{
  "n_layer": 14,
  "d_model": 128,
  "n_head": 4,
  "n_kv_head": 4,
  "head_dim": 32,
  "d_mlp": 512,
  "vocab_size": 2048,
  "activation": "tanh_gelu",
  "norm": "layernorm",
  "norm_place": "pre",
  "norm_eps": 1e-05,
  "positions": "learned",
  "qk_norm": false,
  "attn_scale": 0.177,
  "bias": "all",
  "tie_embeddings": true,
  "parallel_block": false,
  "init": "normal",
  "init_std_qkv": 0.0442,
  "init_std_o": 0.00833,
  "init_std_up": 0.0442,
  "init_std_down": 0.00833,
  "optimizer": "adamw",
  "lr": 0.00178,
  "beta1": 0.9,
  "beta2": 0.95,
  "weight_decay": 0.029,
  "lr_head": 0.00681,
  "grad_clip": 0.5,
  "warmup_steps": 287,
  "schedule": "wsd",
  "decay_fraction": 0.611,
  "decay_shape": "linear",
  "final_lr_fraction": 0.0,
  "batch_tokens": 8192,
  "seq_len": 128,
  "doc_mask": true,
  "train_tokens": 120300000,
  "steps": 14686,
  "dataset": "wikipedia_en"
}
Each number is 128 + 32 x the weight over the matrix's rms, rounded and kept within 0 to 255. Layers, rows and columns count from 0.

# layer 11 MLP down (transposed), 512x128, rms 0.171, rows 465-477, columns 0-127
[[111 135 119  83 185 138 117 107  81 123 128 127  56 112  85 119 106 144 118 129 101 190  94 129 149 105  76 151 112 129 154 167 155  95 117 108 113 157  89  64  87 151 154 146  90 147 107 149 138 133 151 126  99 183  82 128 139 211 125 134  83 139 138 149 155 111 120  85  77 146 163 137 120 159 132 106  83 149 138 134 115 123 143 157 132 117 165 148 154 157  91 203 164 115 168  75 156  89 120 140  81 150 106 127 145 138 126  96 132 158 210 160 163 124 166 104 125  95 151 149 155 164 100  90 133 133 129 113]
 [ 96 161 135 114  98  93 141 126 160 152 126 112 105 133 142  84  96 142 136 119  57 131 112 142 107 138 111 153 144 160 146 132 118  89 125 113 107 153 113 103  98 133 171 131  94 142 143 135 133 121 136 146 169 118 150 165 171  99 129 161 166 153 180  89 149 121 133 129 159 124 118 123 133 161 130  88 101 124 141 143 141 143 132 124 208 113 141 102  84 135 107 124 126 175 112 113 130 121 147 118 158 114 116 123 100 107 102 151 101 100  62 123 151  94  85 109 118 116 135 159 118 106 116 102 117 248 149 113]
 [141 150 159 115  86 144 149  71 156 129 171  32  95 121 141 174 113 109 106  70 102 111  73 164 110 156 154 133 156 108 135  52 140  97 103 125 117 106 162 167 140 202 182 157 147 189 137 182 168 137  88 107 146 172 143 117  65 182 126  68  66  96 156 140 148 100 110 110 134 129 135 160 133 106 193 217 133 133 130 102  71 132 128 176 168 145 102 129 187 122 139 144 134 137 145 112 170  88  73  99  46 104 162 113 132 100 108 109 160 154  72 107 154 171 137 138 159 103 149  85  11 111 109  90 131  85 152 132]
 [110 180  80 100 132 140 129 117 108 138 170 134 109 130 100 129 133  60 113 204 156  97 162 123 126 142 134 108 120 104 126  91 143 119 123 126 146 179 111 131 122 137 152 118 111 120 132 122  83 149 145 142  54 186 122 109 137 126 138 110 133 186 155 179 128 153 144 141 154 132 108 132  94  99 139 104 100 107 152 138 136 125 110 100 154 135 134 129 137 113 127 170 126 120 140 113 139 117  89 144 132 147 103 126 122 133 135 113 142 191  82 141 135  84 101 141 148 130 193 126 125 118 130 103 117  73 135 187]
 [ 92  82 143 153 111 137 105 122 101 126 192  77 122 121 153 135 133 118 172 165  86 150 169 145 152 140 109  91 134 100  96 139 142 132  87 128 124  86 149 139  49 194 129 147 133  97  63 175 118  97 105 119 105 114 158 134 128 166 135 119 103 114  96 174 113 108 152 115 117 106 107  95 142 109 157 132 143 166 148  80 125 123 146 102 133 129 112 109 113 152 151 148 165 132 131 150 121 125 124 185 137 154 107 103 160 141 142 160 136 101 226 116 145 196  90  84 169 158  90 121 136 138 121 127 124 104  81 119]
 [142 190 203 189 116 167  93 114  67  60  63 185 145 153 193 159 156 140 154  98  33 112  98  97 107 107 110 186 116 141 130 200  64 161 199 197 102 100 181 169  91 163  45 150 120 113 152 115 154  88  80 125  94  92 121 192 254 166 125 158 109  91  96  50  63 120  75 100 150 145 127 134 130 138  89 171 198 165 115  83 126 137  99 201 101 117 135 107 165  79 162 255 145  84 107 126 132 163 138  97 127  89 150 132  81  96 132  49 121  67  17 145  73 207 128  70 124 153  68 128 136 105 159 129 132 255 145  82]
 [131 115 138 114 119 150  84 119 125 161  78 213 137 156  93 154 123 136 103 102 105 123  80 131 153 137 145 125 169 147 138 124 155 138 148 142 145 205 121  44 110 141 102 111 123 109 161 104 107 142  74 100 114 131 141  91 175 113 128  97 172 105 201 147  97 112 118 140 140  49 133 128 104 146 143 120 158 119 141 140 106 116 149 123 189 170 143 126  94 154  98 112 203 121  88 158 147 126 156 103 108 128 134 106  87 143  56  95 169 110 111 147  76  83 130 155 138 189 138 155 125 160  60 124  57 166 163 161]
 [146  64 135 189 122 101 104 138  94 154 112 121 123 154 195 158  65 102  87  92 121 133 195 136  90 123 139 206 126 218 104 143 110 145 153 107  95 164 105 188  37 122 137 180  69 130  88 160 128 124 141 118 139  85 155 151 169  61 130  77 150 124 144 115 117  85 113 180 148 121 195 157 115  93 141 169  92 151 103 163  97 142 201 120 150 171  96 172 103 142 141  97 145 106 159 167 155 176 102 131 171 115 113  53 149 102 127 142 149 125  84 108  94  85 118 146 106 123 159 121 142 121 145 129  95 135 102  67]
 [164 115  99  98 132 146 128 113 123  88 133 122 134 110 132 114  97 127 109 109 154  98 141 124 137 136 106  98 124 146 146 109 168  99  82 156 177 143 112 166  80 156 129 143 141  75 146 111 113 141 145 155 134  86 159  89 133  53 147  94 182 110  50 125 161 126 153 122 162 150 114 145 148  80 148 121 139 140 159 119 104 144 162 126 146 190 146 149 128 139 153 118 175 108 164  96  99 111 159  91 105 144 111 125 118 160 127 147 121 144  95 139 151 126 121 113 145 161 100 155 100 124 127  87 145 125 101 139]
 [139 146 166 210 108 146 108  86 119  83  91 150 166 164 146 137 154 150 149 106  16 121 135  89 107 124 157 172 133 158  55 212  84 154 173 187  73  92 187 163 121 178  87  96 154 180 131 102 137  78  81 130 102  83 119 167 207 203 119 162 115  71 107  84  90 104  76  78 124 148 113  84 158 128 118 207 210 205 123 106 132 103  96 164 106 127 148  51 143  64 153 220 147 110 104 154 170 135 121 121 110  88 133  85  73  80 148  86 104  79   0 136  77 166 124  84 134 139 103 121 163 119 184 134  52 255 147 113]
 [197 137 179 108  83  96 176 183 115 143 114 156 110 163  86 171 170 153 104  95 159 168  74 138 139 136  40 144  93 106 101  94 189 148 132 144  70 104  93  30 191 132 134 150 156 170 137 140 150 143 121 147  80 133 163  64 174  92 106  83 111 115 168 100 105 136 140 122 119 129 178 141 132 124 105 125 104 134 128  91 116 133 144 144 124  83 114 127 136 153  92 124  87 147  58 173 151 142 100 165 146 162 128 100 162 135 105 139 171 149 255 144  89 160  98 107 137 118 134 140 113 129 105 117 128  60 146 155]
 [126 115 151 133 109 104 147 168 165 160  85 140  71 121 158 161 140 139 106 122 114 119 118 162 144  84 165 128 127 108  95  93 130 106 134  88 130  99 164   0 163 113 137 107 157 167 138 123 145 184 166 162 126 150 130 103 211 160 163 157  86  97  86 131 128 187 151  76  88 152 144  93 128 117  70 100 139 172 165 119 165 107  99 162 188 152 183  56 150  99  81  66 134 129 139 109 160  96  82 107 115 156  90 157 141  46 144 120 129 109 202 140 155 141 174 147 154  96 144 167 116  92 119 136 163  85 106 110]
 [117 164 137  98  57 111  80 139 172 127 149 106 224 120  97 188 124 160 173 149 103 101 204 133  71 110 130  94 126  94 128  91 128  91 167 146 155 134 120  62 134 117 101 120  90 138 153 168 180 117 175 180  78 137 130 130 166 151 152 130  98 136 147 148 144 166 140 192  86  86 127  92  55 124  68 106 127 168 173 125 134 116 199 121 132 179  40  94 183 101  79  92 224 155 126 143 143 172 178 119 170  63  88 182 125 137  98  35  89  89 137 127  88 148 172 161 182 149  91 233  87  70 113 104 112 107 106 110]]
# layer 11 MLP up, 512x128, rms 0.159, rows 466-477, columns 0-127
[[190 105 114 127 118 110 142 124 126 141 111 197  96 112 153 106 167  53  94 133 134 153 123 125 125 136 132 116 114 125 137 179 130 164  60 117 125 133 121 140 123 110  71  43 171 121 169 118 101 178  68  84  89 105 162 107 138 139 135 140 104 129 183 135  91 104 127 138 103 133 105 110 112 142 137 148 176 125 135 175 140 102 144 134 128 162 131 120 108  99 170 155 121 140 145 149 119  90 112 136  71 158 137 109 183 137 103 207 151 105 144 105 111 112 150 115 114 120  74 111 165  94 140 221 114 137  95 127]
 [110  64 121  78 145 147 169 134  61  67 108  71 135 132 135 180 149  71 123 154 107 124 135 147  72  95 149  82  71 196 181 173 159 145 136 139 135  99 133 159  86 115 103 154 152 152 172 238  92 180  70  68 180  80 120 157 127 178 140 181 160 121  94 106 111 116  68 123 126 145 157 114 148 185 166 162  85  75 152 126 137 120 170 146  71  86 159 132 128  92  64 127 155 190 128  81 139  86 133 171  83 165 121 140 111 121 135 103 162 119 101 146  64 145  99 144 107 136 119 115 187 119 209 164 147 151 150  86]
 [ 89 105  81 188 164 140 132 145 134 106 101 131  98 136 132 149 134 122 137 124 138 105 117 129 107  77 118 116 117 136 119 138 171 147 103 153  90 101 123 147 150 156 148 153 159 157 113  83 141 128 112 135 156 101 124 170 125 131 140 126  92  87 162 127  94 117  94 133 158 126 145 146 107 142 144 154 161 165 141 103 175 136 138 103  90 111 123 140 110 146 132  81 170 144  92 102 106 179 153 130  87 127 129 146 111 133 163 114 134 131 118 144 107 169 108 105 124 126 198 119 128 114 110 155 113 128 123 116]
 [147 134 114 127 121 103 105 103 123 118  62 212 162 112 118 101 105 137 126  76 138  99 100 122  93 126 152 172 130 120 126 146 117 125 165 100  98 135  97 107 138 136 126  60 125 122 165  91 128 170 137 125 191 159 176  36 157  97 115 117 130 112 135 108  95 149 129 160 106 119 157 164  68 116 100 115 114  82 140 160 128  79 154 190 145  88 134 134 119  99 119 163  55 102 122 101 114 157 124 116  94  59 129 139 123 126 110 124 136 124 134 188  91 181 138 135 108 145 185 141 140 104 132 145 116 153 151 158]
 [114 151 149 158 124 153  96 132 139 130 135 165 135 164 147 133 131 165 120  97  92 116 109  81 126  84  86 153 137 108 127 145 100 130 161 165  98 145 133 129  89 151 123 135 157 134  94 119 121  98  95 128 123 124  84 153 145 211 125 151 147 104 102 100  72 102 113 102 181 118 115 135 108 154  88 165 142 123 121  89  77 125 113 138  97 105 127 115 146 124 165 154 141 148 109 101 154 180 118 108 157 129 114 134  96 128 109  88 105  89 104 104  93 131 180 136 121 126 136 143 115 133 145 103 113 159 155 129]
 [133  88 163 174 120 152 150  68 100 108 202 131 152 195 143  85  88  35 140 135 107  59  99 163 123 171 125 102 116 136  89  98 156 144 156 159  88 151 151 171  93 145 182 137 127 145  86 179 125 168 154 131 129 130 170  67 134 162 153 109 158 102  79 113 135 110 124  27 147 119  94 107 124 145  94 132 177 120 102 103 134 147 100  96 149 144 165 160 101 148 147  78 135 190 124  77 130 107  97 114  83  99 121  96 126 141  99 144 176 126 122 133 133 121 115  80  67 161 112 122 102 106 158 143 178 161 131  98]
 [162 155 119 182 117 130  80 139 100  75 154 166 103 174 183 163 123 114 133 139 112 161 112  95 105 140  51 123 162  76  86 117  91 152  73 128 106 181 130 105 144 129  25 102 159 100 165 102 188 177 100 111 125  90 129 145 132 144 143  76 124  99 115  74 128 177 163  69 199 163 103 180 115 145 119 127 141 153  95  97 205 130 137  95 190 129 116  94 174  34  69 165  74 183  47 158 131 105 125  84 172 158  95 114 145 120 133 163 109 143 129 141  60 193 102 160 144 150 169 148 147 141 102 139 114 118 141 194]
 [113 143 180 127  96 123 119 123 176  91 104 156 118 165 117 135 124 182 135 146 119 102 112  78  68 110 117 160  94 126 140 144 114 119 158 131 132 149 180 122  81 100 153 123 113 166 149 110 117 116 141  99 158 140 190 135 133 144 107 200 168  84 151 143 137 131 151  90  83 118 155 121 167  97  64 185  96 132 111  93 114 116 128 185 137  49 138 124 121 139 131 148 133  79 169 144 131 140 144 151 105  82 155 129 155 124 118 119  94 117 123  89 103 102 180  99 156 129 148 163 124 115 140 172  63 133 121 117]
 [145 146 121 142 132 162 113 143 139 145  76 140 164 161 139 158 165 142 130  94  90 102 104 136 110 134  83 151 147 145 139 155 124 114 168 165 140  94 131 133 107 145  84  99 164 131 152 121 131 120 120 119 109 141 127 153 148 169 129 126 135 121 109 111  52 114  56 124 163 185  85  89 133 152 115 153 182 177 126 105 122 112 108 130 105 116 104 117 128 129 124 107 159 128  90 126 157 190 118 103 159 110 126 115 130 140 106 105 103  85  97 126 115 139 163  93 102  98 124 115 160 103 132  90 107 160 140 121]
 [ 99 155  86 190 132 141  56 136 110 151 129 136 175 100 135 203  91 104 148 147 121  64 114 106 138  94 188 172 154 157  84 125 103 139 119 159 144 142  76 117  91 123 105 100 132 148  94 108  97 117 104  55 124 117  91 126 168 135 124 142 117 170 103 115 129 129 104  73  99 149 140 110 139 170  65 142 150 179 166  67 128 150 125 122 134 159  87 159 154  83 168  95 134 137 121 112  98 217 135 176  23  87 143 104 134 117 156 142 113 105 138 176 145 219 143 103 150 109 125 117  70  92 179  96 127 131 155 138]
 [150 149 121  92  89 151 109 134 161 162 165 154 135 151 139 147 138 106  91  74 113 123  43  92  40 117 161 180 115 124 142 161  96 165 108 195  68  71 103 116 128 133 141 108  97 145  60 162 141 107 134  83 135 121 149  92 126 173 165 166 101 118 156  72  81 143 122 174 154 157 125 136 119 110 194 176 157 131  99  99 110 127 158 111 165  95  76 119 140  98 162 150  44 132 104 164 171 119 181 106 111  93 113 110 112 162 108  91 209 161 129 153 158 178 114 119 164 168  72 155 151 122 118 122  57 141 163 135]
 [184 119 115 162 124 155 113 141 126 118 179 162 161 126 112 137 131 111 102  96  75 149 115 157  93 150 141 140  73 155 133  52 115 116  87 157 113 152 143 175  98  91 117  91 109 118 208 100 128 130 117  63 115 117 146  93 160 130 171 157 209  79 120 128  53  80  95 151 129 180  48  94 152 153 183 150 175  76 126 124 102 112 166 203  92 116 137 121 140  83 111 136  71 138  89 118  67 174 166  94 162 136  60 134 125 156  96 155  95 118 126 148 163 146 141 111 132 129  73 131 126 108  99 137 125 177 170 177]]